Weights of a small transformer language model: MLP 1280 tanh GELU.
Each number is 500 + 50 x the weight over its row's rms, rounded and kept within 0 to 999. Layers, rows and columns count from 0. Numbers have three digits each. The size before them is the row's rms in percent of the matrix's.

# up: layer 6 MLP up, 1280x320, rms 0.0566, rows 185-266, columns 0-79
# down: layer 6 MLP down (transposed), 1280x320, rms 0.0573, rows 185-265, columns 0-79
up185 099:550562491502543507467525558594474447557512431528526652469522494490446465348478459551538456493523562476479514467496516478594612508453409470433485515457416531415514371516480444453480504458443590449443508512593532598545563525473472508480518530
down185 095:507437532367571501626441607525485524536528486434430555468549489453443525495479499571475493471542535444536475468537425552461442459589553450440495426555509582463560444509451564500595432495515450531515516550505521520511482541472447489551585514
up186 084:560467460472506441529481472533438489516541519438463441497488529535472578481475537484542536544454490560424489465492537526398535474466470429567453486548489484410464532344502564645484503459539378545512528431605497583467448530468461500461465405
down186 085:474566583515574594394505468526511425575452511486490501463471437443539529493567507471443565409485498538505524611537499427486586518525523552499524472517444561512599502566478498524424458536462540520579535542428536506572513468517478536452471360
up187 100:517511403539531412572478542440554494569447549535486611476521497478454515485431512543581566496504536568502515442491479525505473533528502420525414515590391487523532419379457515566451475446461498417449448446515548515586375579572487429454519497
down187 112:520505497480488491607463512399405446512406490493503517506481486533422487496488625408551508561527503433525482447469477569576472404411505560472508420395488451498493522519492515554432529503523512502497516486508493514502427503530552593475465519
up188 097:539411489522541466525534523529535510567485467507458425475505530475554465465543479450555479563485552496475451523530465483539495548645504571488521495437488455529427434490469578506441457479423459465463518484498571580431520514477434486442443444
down188 092:506597567494506556404425541503546561509479486503420578433545467461482555493474465521484549447506498454464443487463471470555487518515566543481446365548521477496497471549549480445550455585482518426482541371431444459588489480503464546548393532
up189 106:476534524519537586522545497517560444559575473554499464463499417474509506481447455479564510533510547562441544495611456439485559468478519517512492460464467466452464467500579487457530513495466360421479514479511455558428597544444503485453445505
down189 100:541505410516499462412522486574520560547448513484467476523471483482397474506491507499485509556574528444496489502493505456504515458437524557526506464447447509491459515437599432477529499630476531525495510392461527457553616450443502488565501479
up190 108:487442494493450548466410573500475566485420497523399509536488490548481495497525448486394478484455503506446564518586454540399524518594519501569415499488548518476467484592540487570491527492486457475506492497597583532404485496568505371477492468
down190 117:550531505455516559508474551499595482486491420596568526437533479493511508448539523394462382510375561511612576543424521534556449504602472565507555405537463565448403437457480542543626583516498417446581524482445542544517512452529509487521438506
up191 100:572417402573466509507608506461478523448471474487475580467456637488437448469587421534564503571426504484606483462487466644503539505471449565490405524524507461510489382477386412530452467494506500471476487491500428561522490393576537455521513488
down191 100:428489436545464471450526549548450436518455511517468505448567510541430518537446449529485527516561540455576563439531543610603565476459465509457418445461493516488535463536495492599527527426532466409464472512499547518500429467563578510577597575
up192 103:472525529453524409516440587464547521476521527531619517406489472527499450444559469600445485512464510396524557588567426472462517542479495448521488453432471549527454511517495474533534517522519509511408516558431501501491429467445495519520483454
down192 102:612449526455486615580512448615495541504592470531445539575482540443422502433565543449558458444500563523479434505525471510371508463539552431493544489507536519488524439534445549450431520537429632388552499445555511494494478517541539380437541500
up193 105:490625433589541501505521524518510506479484568467470431490489514508533542481583522515468472488539523502545502540548476472473555549460436403520520447499517556492524432443476504533375480516516496481476466564563553407454479506479551519487449486
down193 108:555609552511527481422578594503422519470502546557513528521462598482585533444507502484453539530477466422515412472520452569562454496511416445461566430573409476540479521388449464521474548465471469519531528504539522454530432452574447570476545456
up194 098:515450435548472519551572504477423471551511531521442525480589567502459466544471441490484488514414518428494460521504470384493570561552455501461548453560478512487414512438506410520430492502539527594478522557565593478559500436453470522541595510
down194 096:447503532460502558531458538491450630527501491504486495526450554462428519494515472624487484550547558407647501424541512492487449556493480455379523317587518506415481388511453487383477521555531511504551448524453554507485460522487456441569469481
up195 092:468574523501430554594528515485554580489506436469442559500425472536485446526566465489434604450573516526504603502527530543469507485499520470528454461473497530505542441513487467586543469493461464444521543505447520507413539479459537561483406419
down195 093:576444500520559517469485556537511532565500497482548563470478491512546513579544460579450473489506585520517505413453547488550452491431572451431527505498534508535402454521530531574498434468371527491457455516520440544369573499421511488599482487
up196 100:522470484480469501491490588488509446515551479472610482483543504628462490479491384470516498555461559499526489500509474441525528524544417562525515504587485482464478498490458478487433531466450424553464500562552494526557475485492388527548544430
down196 094:590565466521542524511474658535515539442547510516461514546427577490505479532515471422557474409439489467502492479488532494604499547505584533497599477569486589531534454523508451414490572420455507544470392543453535520511508445553402495511531491
up197 087:441503429451487454476498520587501491549507524505477505387445517571440481489393529449459468448481502637541538574449605424560482497492573447517541491494550553531488517447567531543460434514537473496488536535513487524459578547530508444494519511
down197 097:401501526502418495490531604389491534467547541529536537422477514528480413474488481534409447393452469537538545505493530488529572484569568444525420397595473563515602496567524483561471471459528527404537520430589452452491392475565508477520410559
up198 088:504482400479476476490619498537438468450495549527520577456476447510483446487522555484528463455439516596500519523493490511497490524452560487506473479443526524384522495425474580600521510422463492566531437562515529579557481563545544473490478440
down198 089:441496531595541517494480529463517469454598534476500489546498533384474499455566509416413484509524513502645442564548506471560526521460582458533492529481463500510520524498432482445540470579505541440515394471569490457573467454455574446436500512
up199 101:520421471555456514433428509479464478464572471493550450453519455534472551486505468453516465548539541604532500541537441480487478516456520495529528554524521534593533500517496567665471467546524458464452488501434412509487647483462560474414475486
down199 095:445499480438502417478531469473501453535529485501493559482484524539457479491445441504449532484551375529547388491521448558465511519490448498549588547482552595641512594508446503464558414539463407419483436474468539538550483457548564534620518517
up200 090:532567496513397503556472563526472477471428471469460478558519486460522484568557415495497518533536502425445475542532494542472436524484470549522444464559468558445449550543403520531448444535530478467522553487593622415422456491431488478457576510
down200 097:488604509556461524430471542445379504486463515496508549536494525571548549502516581471430437489386491524473466487548553484584512533583481560413532485429500577430409511556555423423456495446457590476476483591483504517524482490582459505500495505
up201 100:499435479455506527444513547513501554537472494571422439496622517561536489483473517547533587559563507472508579494570510490371516534552467499489482471384499606602457491483513500536517449357475498562589508452509462522494529557455532540516426504
down201 106:483478532533610478531524559499485505506491502467503453528452514492508482573498438528476517576555481484593547578448491493533464503459406506482538554404456479509452522557466548530549538446560481476497445486557511458528550490502517526487442528
up202 099:590459426499486499522353529497532558570582512426487459485534501534575512506529523521439500512576542471494511529485456511464459529468595479473519476466489551503500473434524517551420422507501503530467559590548449465542491534471457491471474456
down202 102:547453473511493467465527505502532534512478498540544475493465462454476446516512502496518451453532437574459503580437425443389499538527510423450473588492505569545458461536480449531490507484577520512501468591514493515443572503432525486536468450
up203 103:542564544421592495547517497542550541503422514456422596487535531436565472404572525487429590486471517546452522548541467554477549546549511458454476492427421507460418479515473424551478493467535477450445420552539593626607433489575544539472468474
down203 097:515530435587504509513480500569574398491524478521507462582456525424482561497433437573456386387534497549514518519544425400466513534464410537468463453416512594472496463535545517527463476533482494388547504491550528451456494476463442585465459445
up204 103:545564450456443515560462580604437495526532550546543539452504532498496478538557508512506523630418513476629470535473490454471510571519477480531519463537460477500514358504445522482451453513468556520457650505546669492551541543450578525489581486
down204 105:427482529488581491440493474496545465567422508589613469555523494478437531552526523484519526518435530485542597482461437517607483442476487533545437440462503473483486458525621515502472566446528532557484374495358532511431412488467536497525445564
up205 100:461491529508508490471565466476394474494523459461561501562553508527497403532555555479502543541458537455505490431588588459518515521494547438467519503551556508491458463545541510533489523403413511552474572421581508464456473586642536440593436433
down205 092:450501512413529492462560458503500551485556521444498445470554543510436522460504519465576405582548485572445496525447420517538430559543561566454628462468505477507487557453454533583540505547498367459581550658549567515507466465625498463480486458
up206 103:518499493519483435456482577541494531624542445497504529498570465466581465419464537475477503479548670528525541490485379453458519498591392484523505487367554613418436440486487484481440422491544522506470493428559455511547527567498455452418475511
down206 098:500458482533412498564554511545468510545612499493455516535460501450497575481517531470486456477526442551579515618484439555451561410459359436400581553517510518545587482540552482489578516461517587527544513510544394465516505542467494471487495492
up207 110:564435504508517541494525476496548518441498515584493477516455521467506522550502484483532538542397556457564526471488502507519550530579472507484463456494481543509556483485458615495538524518424550410439464411561467444518603552575516521446497498
down207 108:552474599483548528433481425544430441477432463502400443539464497510449560546524435560522571485459505518549563522515567592496452378539556514531482510511440537459571580475548531540491588534510529466367495451499428458489537494595512480360491494
up208 116:515545516509415499467535498519514522495447546473538477465443473450535388552520508553491451525468508464590452571511519419491520441541499544471484425419452466531518389601520594632458536516420463577488525541562522431472585445510526502598574440
down208 122:511454479375366431530498521501475510440477585517521521546511438517461590532510476543528532532523567428537478561437495515546409488460514612503637446598539485495484482513519520533478525511499477582450582541566497491421465470500546466475448511
up209 098:535460519511511542551408484582538532530483546555423527532539524491502529443534481537564503468488555511435597538481495512519462484493532567475467518436468450500460535467457522632532430491500519504431424560514517552529514483452533493417481440
down209 101:464513621629454500576558525531518549454511463515470495476421512486420424464523520456455537448520537510535624399553417511516459593507488505485556510507494415479467495509431493486507411510434525419533464459489485458547446529379556529450525422
up210 091:478472481534537565521495505618469515502487492459513531450466550457498514400436443555493522505529508580594535510441443446491471466531546479557539397497547535554530529452494564544444359479603541466513515518494504629562486516519562505444498433
down210 089:518552489488532449475500525411510525550463541459454486511493490411491444472416463564583467524559460504534488473540425530473488423443530548546532511499480471598568488513492533493568495443451450500473500475549586538472489491567473647541414542
up211 105:606477499545484532418453539459465538517605539488468494461483515457331507491498485506472593537425535500528447521461526436472493485474354491558551513464537482463440449535415493466499539525531418520427552533507535520587457523440449500463551466
down211 103:452457519628478540469430501456443533540398459510512592511517470510433385497526482471479527519554435560490529435496482487467509578539553529494529462547502489497574621511485476525562455526537491528477520439437474417476552452462612392499481534
up212 095:498526436572603490558431540465531486563464549418500515431465475476517505479559457486436490529457527569537482493473467466513495458443446454510480464513478449547496474434396448532474534527525442449603531530462523467535554518569491454442543460
down212 095:470532515494622538585513503536567503516508588499445431512456577526435576568461591483470563584500586535543531500514465554522546488440495571543582461567462503556531538378491539490473586537445468425442423509526511491474535427441461516542457507
up213 104:541574431505511557510485525437507507598508480412486458446510518560483480455566462541455593537527566506487481541563504504376475475523590496433552452411473467604485428460505509536464478410417481486481561520489512494480487527501496439560520460
down213 106:477520445467518523564596454489491495509515499517486423524543394508430476522492551563502484518394536472411505466403474498550513447523518433486422583563433514535552489518488459513497459478520443490519489403559590487556491524507473510479522490
up214 102:485551425526479522446538496420441568510491513541506511528540423505471506528511493564464530510469495603530549429439433564535656445554448507585464506487377486538480475520479505543478419496447498545446493555433475443564543497532444474442469372
down214 098:485402538483541521545491469522470422527442479495478500430506478521498531501489462481548490446500409551470488489397484377457485525529525498502438500445667481418574534470425470469456493492536571475567515480511515431472565495498504493488471547
up215 097:477553529574442564458492546547426521566459441473390500477545428506453529486501419454485461466493545648440456579568555435494498570665450571477416487359570519412511540537489518549473448537477515424468574455550509490510462521524506469523450478
down215 100:442508527509414547627483535537389471463462601567518527563477535455431405528501462511585519566472546526574520584486590509535519506478493525551552469469558524494519439416528489465452442483452443397458493496521529555561549491482502508479488543
up216 088:443484453509532537543512590514522549480502558490497470390602502559471507520443564469438508450428479451539469429540442536471630493486477512483466497472445509460574430423512479468468514537535425505465478538508561474472557506461564560506529486
down216 089:503528499522638533523458527511571427483518521419460545505505547494554536621621493532461534398456604470498565502558551500427446476558510492474571518536468405501370545499447504548519559479483516447539525473450476552452425459512454498514553576
up217 094:507508495532519471505536525473604488522575492591523497453426434386528370444566480471491527508536522398503533583524479589554514558501478536449573442442404507449524436508521577518481485490539518525405413527447518514499472554496492497542455377
down217 103:537361416529544552516443538541531482451602491444470536438485542470510565518470538523429577490536527506527487536539593476511469506543502569508427460530530435571459416473508452459534479449485522542455520519598458552509549575485547479469505559
up218 100:565551482522524455465483566488420510561530461527612510518526607529480511444584483463453637498485550525522516547491481537467470515535445422434520484547441523404467461441439477475411513440579507509497466546508560488519455544539496442477482551
down218 106:421518504470537511450489495418433391498528561496525508464563592528536546464454532472472459553465544507491544513506533467470586590358526507542527503515448440525456505515576467495507482497501529499505489637411518517498440472474511488568578490
up219 097:484503543548516489532448433468484548535563417479429516429538521502592509524594420524508511584455488529485507452562422471438504564498489552454525497537536537437476394530471564542478476544501514590521570433495518539468474479463483536547524511
down219 094:497514504574391497464510474522606442521463521491505528505473582420471546492443535432536547443567450490543602514506566510467495539455516485548560503483509487494664579401583460501515497554472463421464488470602419567559513535495526511424493447
up220 105:475493481449505569475460527501440454536426517529524519477423511536464484528487472427489513495500549535497607532482492473450560477482507508454382459431501478513475567508465451557543477477490370510577469662552496582510527470447564573479438442
down220 102:578425544490583503572508503482561473518515551515536610586524423506431381450556514445498517547494473446513546501470578530599496476559558555502492441486451553513508454518537489491520417557492535455584575424510448414500485544599541500507629489
up221 094:460609542502482490501579547543476509601533497531457452535404669406572472398421493464444487575538529443454527466521424489514522587483501511493481475536503496573490417550401509439419460466501545495525470480527558527526500472595524493531536514
down221 097:518537477485481586492428464537456593440491486532421541516519373488472554560459399432475530510433464521524521462498554490560490515533439499433491537537502456522312534572523546556495539456421525571496551564496485389399443470590442495480516478
up222 106:594500465610483421472497482604438610541526460426540472482458450492467476510478519525538474580554549478602484495486438503411533496552528475600506520464459486514503467434449475500461418527579460512510468511545570492507453444491522446487522504
down222 105:531518503531601649483458561534416476477515459469500408446546466533445622503594521534579518429426592521578445555391496523576516540504564451493549440602498487493441455436390537519475503491477519570512420447543499558477541456438496545522400586
up223 098:524433437514510513429515476444495479526514575507563545472532507491451493369505528473469516463488535547479590462519571525464508496537506551499569504470598636478498460436497501580516473495465412452487525500529508636440543476483526523410500362
down223 092:516518514525471533490459488512549523445528470465462530458500474488390468519503593477438554458525334505461453409494467458546530435520552574515513513454454496581618474457485449516488525532542478429438439550492494518562498522570566563561549490
up224 074:562509524503539524486544502488537571515489484524447578440518525470486382504502458470443512554528535500534509480427495570412545546505418579498431469532433500462535481510445581553396418529509474414438601442531530562541569507464448475521471543
down224 113:452459434541503521447480531499480437557497478482505590410547470442532487512483455466503556571482703442471495487495428484474485529556473538493390451443509514521371498464538561533470425440431512570476466478554534453584545515478535502445515517
up225 093:406450477531608434486456512489490408475502454442471501519606526479552477594493502545521547486479505544515572504453474435504520556501452491505396449535543500541470455545466489612486527561408513520528456518542468444481386472581516542484433553
down225 102:524428492488528403552538514453513493483515458504534488553495522503585493511512475473529540486485517478556514524521454526519610529479558464544584484444480414591370491557521553510433576518557516555472397527550585571426509470517503467518503507
up226 098:540471503496471546378479514461497506533546537534471460512473481538530498472533417566505534546502551518491591518466450569489561488459440516500469437427523489454528484497438466553495458467471424499418557442478470510477490505474492530501511449
down226 100:535480496512456517542472533585497468443547481429526552467490452525496496470474568463504451469533441432479545562505469417501519498464424481453397542515426541515416595501565370459401487514447427512565505583471494495506510491527571495468514442
up227 093:521475541589436573458542539519494448535543557591571484480468558532482587464521438502451482472480525534518561450536486556553462534544483440485379481521449436477490403619499419587428510417587452473475475466567520499518366596470513446498352479
down227 088:417534410353499394490445448474480466562517492463462522451590577541509518472437498549523546526509451452460508454493523483453619477425497508421440599512496483539424475409589470469564587519459529600425514473505515525562532424489529476449493536
up228 100:522482506489425482447586537509469527485418452538541507515469493481495434607504465513444495506496545462530540563430572451499436479508542546466462474408473480480489539507490563610477503471480453507555573439589475522508570533463629466491519421
down228 104:366496459543559490505479536482514486559477597563534513467481553521425437435434423526486524546449494479472572532552513438497515497481515443569553586444492497471478479534529453445513545555433436504489452471556523498516456546576540416516504536
up229 088:471534436468578576471416579559515541485499587544426515501379470514475461425582544529442521528474547526529541488534455555482548587542413477599490560515538470476517415405555485425513512417429411407410485503503539522554515566488507473551529467
down229 092:532494508491469604510620518478443435569469537487497480455591502478455544417492463473457394546547490475485516454556528574427521494432512525472482440494477515602504488467528502472491482540519521522455418438486544547596506468477488584503465469
up230 093:475470417585549543429385541515540621569545556477448532400435470558545490520567486583529535418453492543521451463537527591570506573484484367548521511554473482500569543528451436518464506442399504543502489479446494490563445551492470404442452492
down230 089:543513503546468492558493541545487442392498468442547488537529469424488516500365525459515414526440486504516532507502440403473500488530519520470456402512390462432679498450607565467557397493530524527447515549484475478578567503482582548532474528
up231 105:519538424491434555484507533402489528514469545615417376473513503355494482496499413534450468538432505445515615563526495506515487540552397469572524399491586469446522485467461453575465492559518485524537470485588592534493430503554518494446566504
down231 105:537487434467541470432665546632489523520517520525565498542463482496467470436516426458503545416613488561427467476514510445485510553416554564491572564445479544582467534389477472519428429582520503508541489483492453474447510570509557524431501510
up232 098:490491514392548575451559482529495525521509509568436512464543450527579510552515460579524514477489485563394474434527489539487521524462506447489564490525476533461457505477484510516461568410508497492429606479514471520459515512463509444501549412
down232 096:417561564433472547524548467611603455419477520449532493436422544478471480486505536503536476503490522438533493385542461459427508501610534509486471500422520481500455441444450435461440519441576474553525529476556467476504467442491518487486582380
up233 105:415493490450613445532454543504567567591452401390441480405483459474541468473564505444506498436414522544480496505526433591447534508451484595553485410457499490576446467378490543477555488504422596544436482459472586447553545506530503579495556456
down233 108:402476502526507466499525564575440500533459412479477474508507443498437585606513449446479512546571520480436470502447481539559428475358520512439495534532434461534435462500485665496477474534466539535530496444476538478487532474547511535438461575
up234 107:435605429530509440473452503601571612479523593470445569451610579440423489534501527515503519481439522596415532561509532508493573502468419413569549497543385463530483441499502558501390454561484464451463493545548567483478582548556499458535538407
down234 113:432605430493513483406538545507559426516510484538511558474456548414583527508515455445529573446472699405523462596470496466406481516434507511420519525540520497503356515494483510469479560471469537484487488457634565542531484500501476593525507525
up235 108:531563457465520481491556561508490535492493462571523408514500470532477504479483517498597455516518545474535511550515476572443478511497396500460485413468469537584435448538604513545465463416497469563470490439513520508506547417400607536438501498
down235 107:386450460554502505533557516470520544592518543478515479411479517532551454456449512535514485468481510459462456510419495545459547496443423550441462549482418619588490517551528494458405510576560519493488396466595542510477595468495497542465554568
up236 104:524547453462557535477498498579471440486484583449468555565526490597540449449515455586508505458437484477455519519558541489515480531470491515456492433529514497511515459478449434539539542495455373559420528506508570550483515574586509473421573479
down236 120:507523507502490565569439445562571453537418552456466466534492550506536460454441449555550509459484556494523526529523555441518457414491376442536520437486501530477396414471449570513414461496618535591513539499451483418460466483551570518493497503
up237 098:508600500525527554516538532614430438536462561539446537452531562498547478523522481574507533499501549481547446525523482467493536476539459533476559498509590462406430465507477543463490477508419518558379475442511523514571602514414541429630474494
down237 101:534611541456519465499554555490533534537450503507480486514560472505554475544507540475422370567437502436463450521481454547529385545571553544471472416539553444426406485624457601462511518519572554500541486495485504549391469511494404545568476542
up238 107:495442320521567607524576512508536538538504491451532551465540432411409466435592575431455540638407535512452456517539485485437526453543522461566520503478460524476445432443480519553502436535545511491485437531453567467512487472578482537454458437
down238 101:500555435555556462551453516506584426544533481531443513612530484445515535649543580549560443530503419461503477515512469504458538461456463507539527459453480471505536423515486510493551524538518487490527523579413522554486310546513380505494495489
up239 095:626538482544530543501535522484479456474448492417545496535504534553520535419519565575428476518486556473542528550514458512528429562519425514497556434478511505491474491438499480516532509454476455505409457535512487488573414509494563462452515362
down239 099:506481471510521465501568463530537550522536563566520533509549429533491537497452452492440440473480547434516513547538487585406489475462496562450501557500443499383369470573451481524497469508435525454496568490473473617544525518443405532593564528
up240 102:524429484537555519596551519548475547625452475440508473543558538480511526448469465468432514481529540480607426470507426466470493546475477480416526522385474543569443459496435494436458546428512464493456498529533590517500557446472548397489440440
down240 102:500578524430540557473554504548450481474532505425546457393530505497531541551540546534504490382471510493538569481439514474539480555532481603493618522480455440431549524479399531551536533563521452575456545589511567492436439496596472422527493522
up241 091:457494454416493558453611495519541542541481472434455464464449538514549493466448532525504483395498482493561516509561465497527539492563447525561549565470552488552484465490530552407477432341500408399460451428449616490441556630551560436485569482
down241 088:516585533494469546520489491466513449518584645409516461417474541508416575537528564547556460477528478364477453551508552489484509551442417468490523453544439509463424493467499495582513546561559511542526579376467471561462507550510458524487468414
up242 090:435548497546573496433524571555502570527402470411564510472530512462561493506452495534472554486537511426591530444551538487581653584642476568488456504435461560458453527477586543550417493479427449465517465524569515520442468491560479448560570502
down242 083:470467508591473504377494561525452495514610450370560476449458473508512567448520499535566502538451488433436544494479487468453493477482454528487491572423545459582514486576490363415541603514445559436521564406491503515500498475488490474514503456
up243 099:544549446527488555523452542551503521461551536442489573521513490543489467563541510487455460531471512495494534532610491534501570526504519490539541466506499452505501484386508530565492453472487475571558438570530526406484448486496539482569463525
down243 103:498445471511560412540519541521442523576531511484465518466524623565473447479513471555543456475477635479484488517567524437575479462495491449446463458473552500575460512462491520511471517459544530493456508544447543444434595557438432510500483455
up244 095:473610598561447474565449517540463429473516527548524512555413553488533439461474518510472522558536501501499542397486547566453508454488498545424411460472519553541474468471461539556524387495534499485545560537555443489611465459445547460460421484
down244 096:553564485489482500491477529502549541532449439592440489468517491530490544454666456564468539514526552451475466522497561550497504526499491513430412512476588474539434483556468561465489429492411541505418494485501429589511499459442472509442522543
up245 101:494437512545535542425483489448522415538506471539539405458496537453478526420524553497458495508518500561504501427543507539488485542574470517568450478463559606488425381483497472512423442488533524452495460503557536541571415532547488535468467510
down245 096:448472470486392473559492501476543507474424431485510501458544522492517495590510425517607450483463706514440443487485578483511483572565554578499441546463500556515405501502523419514590517522527508584531497477478500504522446428505461573507436546
up246 102:537524465605560514495485542498507466505402503503481498442585466441483519515473458505492623519542621511505522542537512463547520654435521369556440431471397533487525536474527567530561528554498454415450516469498590506562616406511464591436485492
down246 110:509551549515567580400576535332491507517513483516534514460488523542464532398526564448465546515478463503540502552490517454523462482547425589483436454536476460500412451598576499464520562448519609481493513458464518472565536491477512473422497602
up247 096:520508482500428544529511506552509543469486578537570493446592466476576469544579531505481502451503498571455550538506482556547471490460461507529484490616543524567508435405485493543465420430441462520510559475626474549500494484518526453533431527
down247 086:419532506450519463512545436610588596450494607580489511464498503506527529519488462547484561550520458499439476477529558474426598525556424453535448592483428415524578535527507552524557480452448467540529502467350460501525497459516467487521503481
up248 092:490480539486580453499530467417455536580468440532584513518617437546476555423541417425555541471546505503483588443542488569510513458402456412499493434554458525586455510413521539550528489481512503474481445529441514488519489498494525497572466475
down248 088:490530487544506400551449489547450488511563485368461470422481517453550511552433662461541469570524511507503524527592564507482609615562587567464457518517553505558625425486509439584422482540468464505451502470556493524504502574532432536379515503
up249 091:549485504453487476420455527429482478507489478534520496493514606527388569477476512492425521603564513592521473481463446505541424542564455490454506582462585582460474490503400538502534464491435492428435470516465544562542553678530495515513540397
down249 095:427408520426464505468534460501611476456590544443629550467427493537521447457442629459486429558489469538541514500449514551429515515383550476390399476485544572497621528530419440530538445488479495368557488513434512494539445523525538504553533481
up250 096:560446451493532481553484555554490532511527445546482512508517561499529499516512511547463527497466570504554548480560498448531490539486473485413512452466456610439486394472487486502399509533530549465540458535538460497397512481537560481458518460
down250 098:492486552492483490481510528500464568532491432450535514457448447473496492483544453569563517573475356574443555467531467525499393449447449517497434488419523533449604519458540500469458542581575533559492511470527540440464479495359560454557498491
up251 097:590471494546501440519521482491504469529458507513480415459450495540517446589488516536480567417462490527499467550462481468481496544586434570577492467368490560566546465496474436549492497514517443537442503452448533483525454644579459378458503530
down251 099:523580606525533490525452527543502521478510490428556547469474513458504575491486510524419495613425510489491483492430529549442493528498510594503534520522458481608357547543460487439504500544540457513541495502450491460480489456532518513469450490
up252 103:516447443523472440496421507459506469563462514490478579524467528580540431426499484510503428463565520481491447449436531557403483459547503470444459448521553547444515522502457581554476457526405457413498419424527485489555525526494554517483447562
down252 102:510468514478481534439494529492488515518504491518466520550530466451530514448495466531438530488482456552460557431558407435602540579410579581514600404518489514447634547448543513498552522513500514449394472554416456558434499551524465551558476529
up253 091:519449454575442382435535611462458488598549452507550570490475529501486431389569462488500539520442502480481516429464497460452513572478522516519406453461556531471520504489433532460539524477529518410568505489465483564498435500461552511477475526
down253 088:521447499492403524550463560498527461494517561572497570470524558494478488548476449564549494498465367476481522532485508492504531465418459457472477488492486504526656460538473502556504553486553515475568621567542568535539459468471538415505508500
up254 088:487529471592485468494518477459596608584534474549570507479512517420494468487422399492498499609502654490477455489468584512540561586499488512599443521501434608510484527470493534556557422511496443457416430529488522499510466500457523455501392501
down254 079:512497476474519524493464506504449546531570456539543471562468528458451438479591576486440506489394416502448435430499402519518477440463532473447494503491553418410507506575450498448439448480552541484416495483462527451511516550540532586377521510
up255 090:470440507474447500501530536569499617571469547505562570471506511464480561476477540521517508537570547369526463518597454472422497514574613470564521396494437428599522442403422589558490501410452452510402531448416468577509543403443542489520511499
down255 095:500582488541582536519451500531491469520515548485540523530588462535474556526462552411481568545458482481521368511488459481542541523531501546518525490601510526587538509520402464454525540436439539430519540440498518519462574516460412487493584533
up256 096:573461441537598485443495499557494556540525493486452507438465497510540555456503492583389521484537514493512497488528556393451412593482473472430473486514485354511468438451426542517516531527499414453548488388476488511431563444408509471526546466
down256 101:545492497504434599498457568478508505497478486579506400530482533533484489514465515413454392536454639509482481556495491557536461522525541516424463488493422609569396496451535535484374417539542555478567495415504529439529515491446477640496563515
up257 096:555579436546515466490448492457495616438459530500535519489491506540422466516469460550503570495401500471554470444538512502457575476564453574515501482514528494528469492476494615508527566432585446576542434620551619526531513504581498526526500535
down257 099:440545479557396513475630604491591480482524435454494600586483527567492469558444435526499504535444559420453460543491564516548419473496514496486456488447495478485417526544439511464408493513446516530414433434469530434491565543656452492426502534
up258 096:611627485636454615546489500448515562500517512391429596481531568551574482509446377481460480534544520529509431517615401455517631571518428495541518422561515459454471519515502512458364388470480420540409539572544559601580602516510480485448547546
down258 093:472508504425583538502642448492500547531377572492447624478482531467430592515468431526554500502490547474532447444420499511499434575585584495500569548497427414492467514447499463541482468532503497442454510472430497527532436455533435474541490532
up259 088:541574408479427539471583505516374471513522461436493541483414416500558547513482578452495510538481481463522568486543604531477522571462413484470465471463502486518457491457455477508554454457413395458502479473533535585633429491492507469505445484
down259 082:547436524538600496406328481564502507494503593524472493515539529562542519543546496530502468429461439513580491443489432496507571443531487513531491514471423526481428452563536469527500540503573523535454547444481383502524543563500398466497570464
up260 100:448459502543522386487498554481459643594493497490539508457536558488517473444431496449575421569492553498403419470482496416498454533427507460504472474449528543512502478544465542543478564477381417527523509469618523516512470403497505485540475552
down260 097:505534477510489594420526493485492496495489429614575477428509580394534478476598523453482526522503488503525504551622525450559491480472499392490424567523523409563466547520557463535461568542537527528445518390504447581533520519428554542548483547
up261 102:511484446603548512456592519503556585501531550484386555431407488410470490437518503505526540579554540532413492504541462565495473475566509511489492518559499535560497409479464517500435439555515510495499479542521492589499458513501488459521445467
down261 107:465456608525598587520548432606590542503470453489521457446464565446511528496541444385509512548402469531422528459368465623566605538484577475496497513466535519483442460503535499497541557466507485490549531485517530434564503472483584468440474515
up262 101:503512506584501622373493492501397529545465499515471465477537525456516421474530443526428549522483517493427556549480522415491548496532525508526502473425472474557517422411545579547452467504482522595480523520471477531464559531471479509537489459
down262 098:456483545503498427439563481450498568490474500488504534534480424534530533539506457450568512465614500520520499481492513539415430500574510540499497528554508616600469596587495582530460520523498563478472500501450449504617440539419527505534501601
up263 097:464562498529437399499506543494531501534490512441476577546503514481545463521462537461456551523488548464494497515462511557598532513502492398502524509489495492606492481494472571540488516463526495520503437464472432532581405490464508479602545598
down263 100:558612423443553449439511515470457557516550581520490491530505524517501474486448525493585446484477428410530574484509454550508545503390439516558567476509512456536470500443545506507426545594494440491478437540439569502549493442582400536530556481
up264 107:493541380494594426548466547547510490494499555571434550508518528499560432471468499498498563527509537536500531454507526536480520522478406437582521490501499513437488436441420497502415499487496505479439496521507578446461481617564505512541556465
down264 107:503517480619604459536512559498531525513491433583470436479580555474496383470537451556496487535534574477556509400468568491626454415538632476505455489530465518476544511440497495513519494561458449557524490471543504430449484437519536516464506497
up265 105:537523468463535505463510581514486490680535445578515420393485483455431589435549535523558459560496529491482517573411520399564541562542486501498467540438554547544484518461513485512503489417517457523457549554571478595493463574487498445447562474
down265 107:595440515483501478492468459481383529417518459565444511517553501432491543480562487474559486508504505408476599489473548437565559492484435600585495499499542456564538488536554553519473409534553464494527537542554445478497476430446431554465551559
up266 097:463427391494493473489546584535490516550454503554413623470485499464489470456486564451434476519529487561573533529443537470532580516568515399550526494460472523399480458465415549498470451523480464423466491519478514499614539566550459580550491499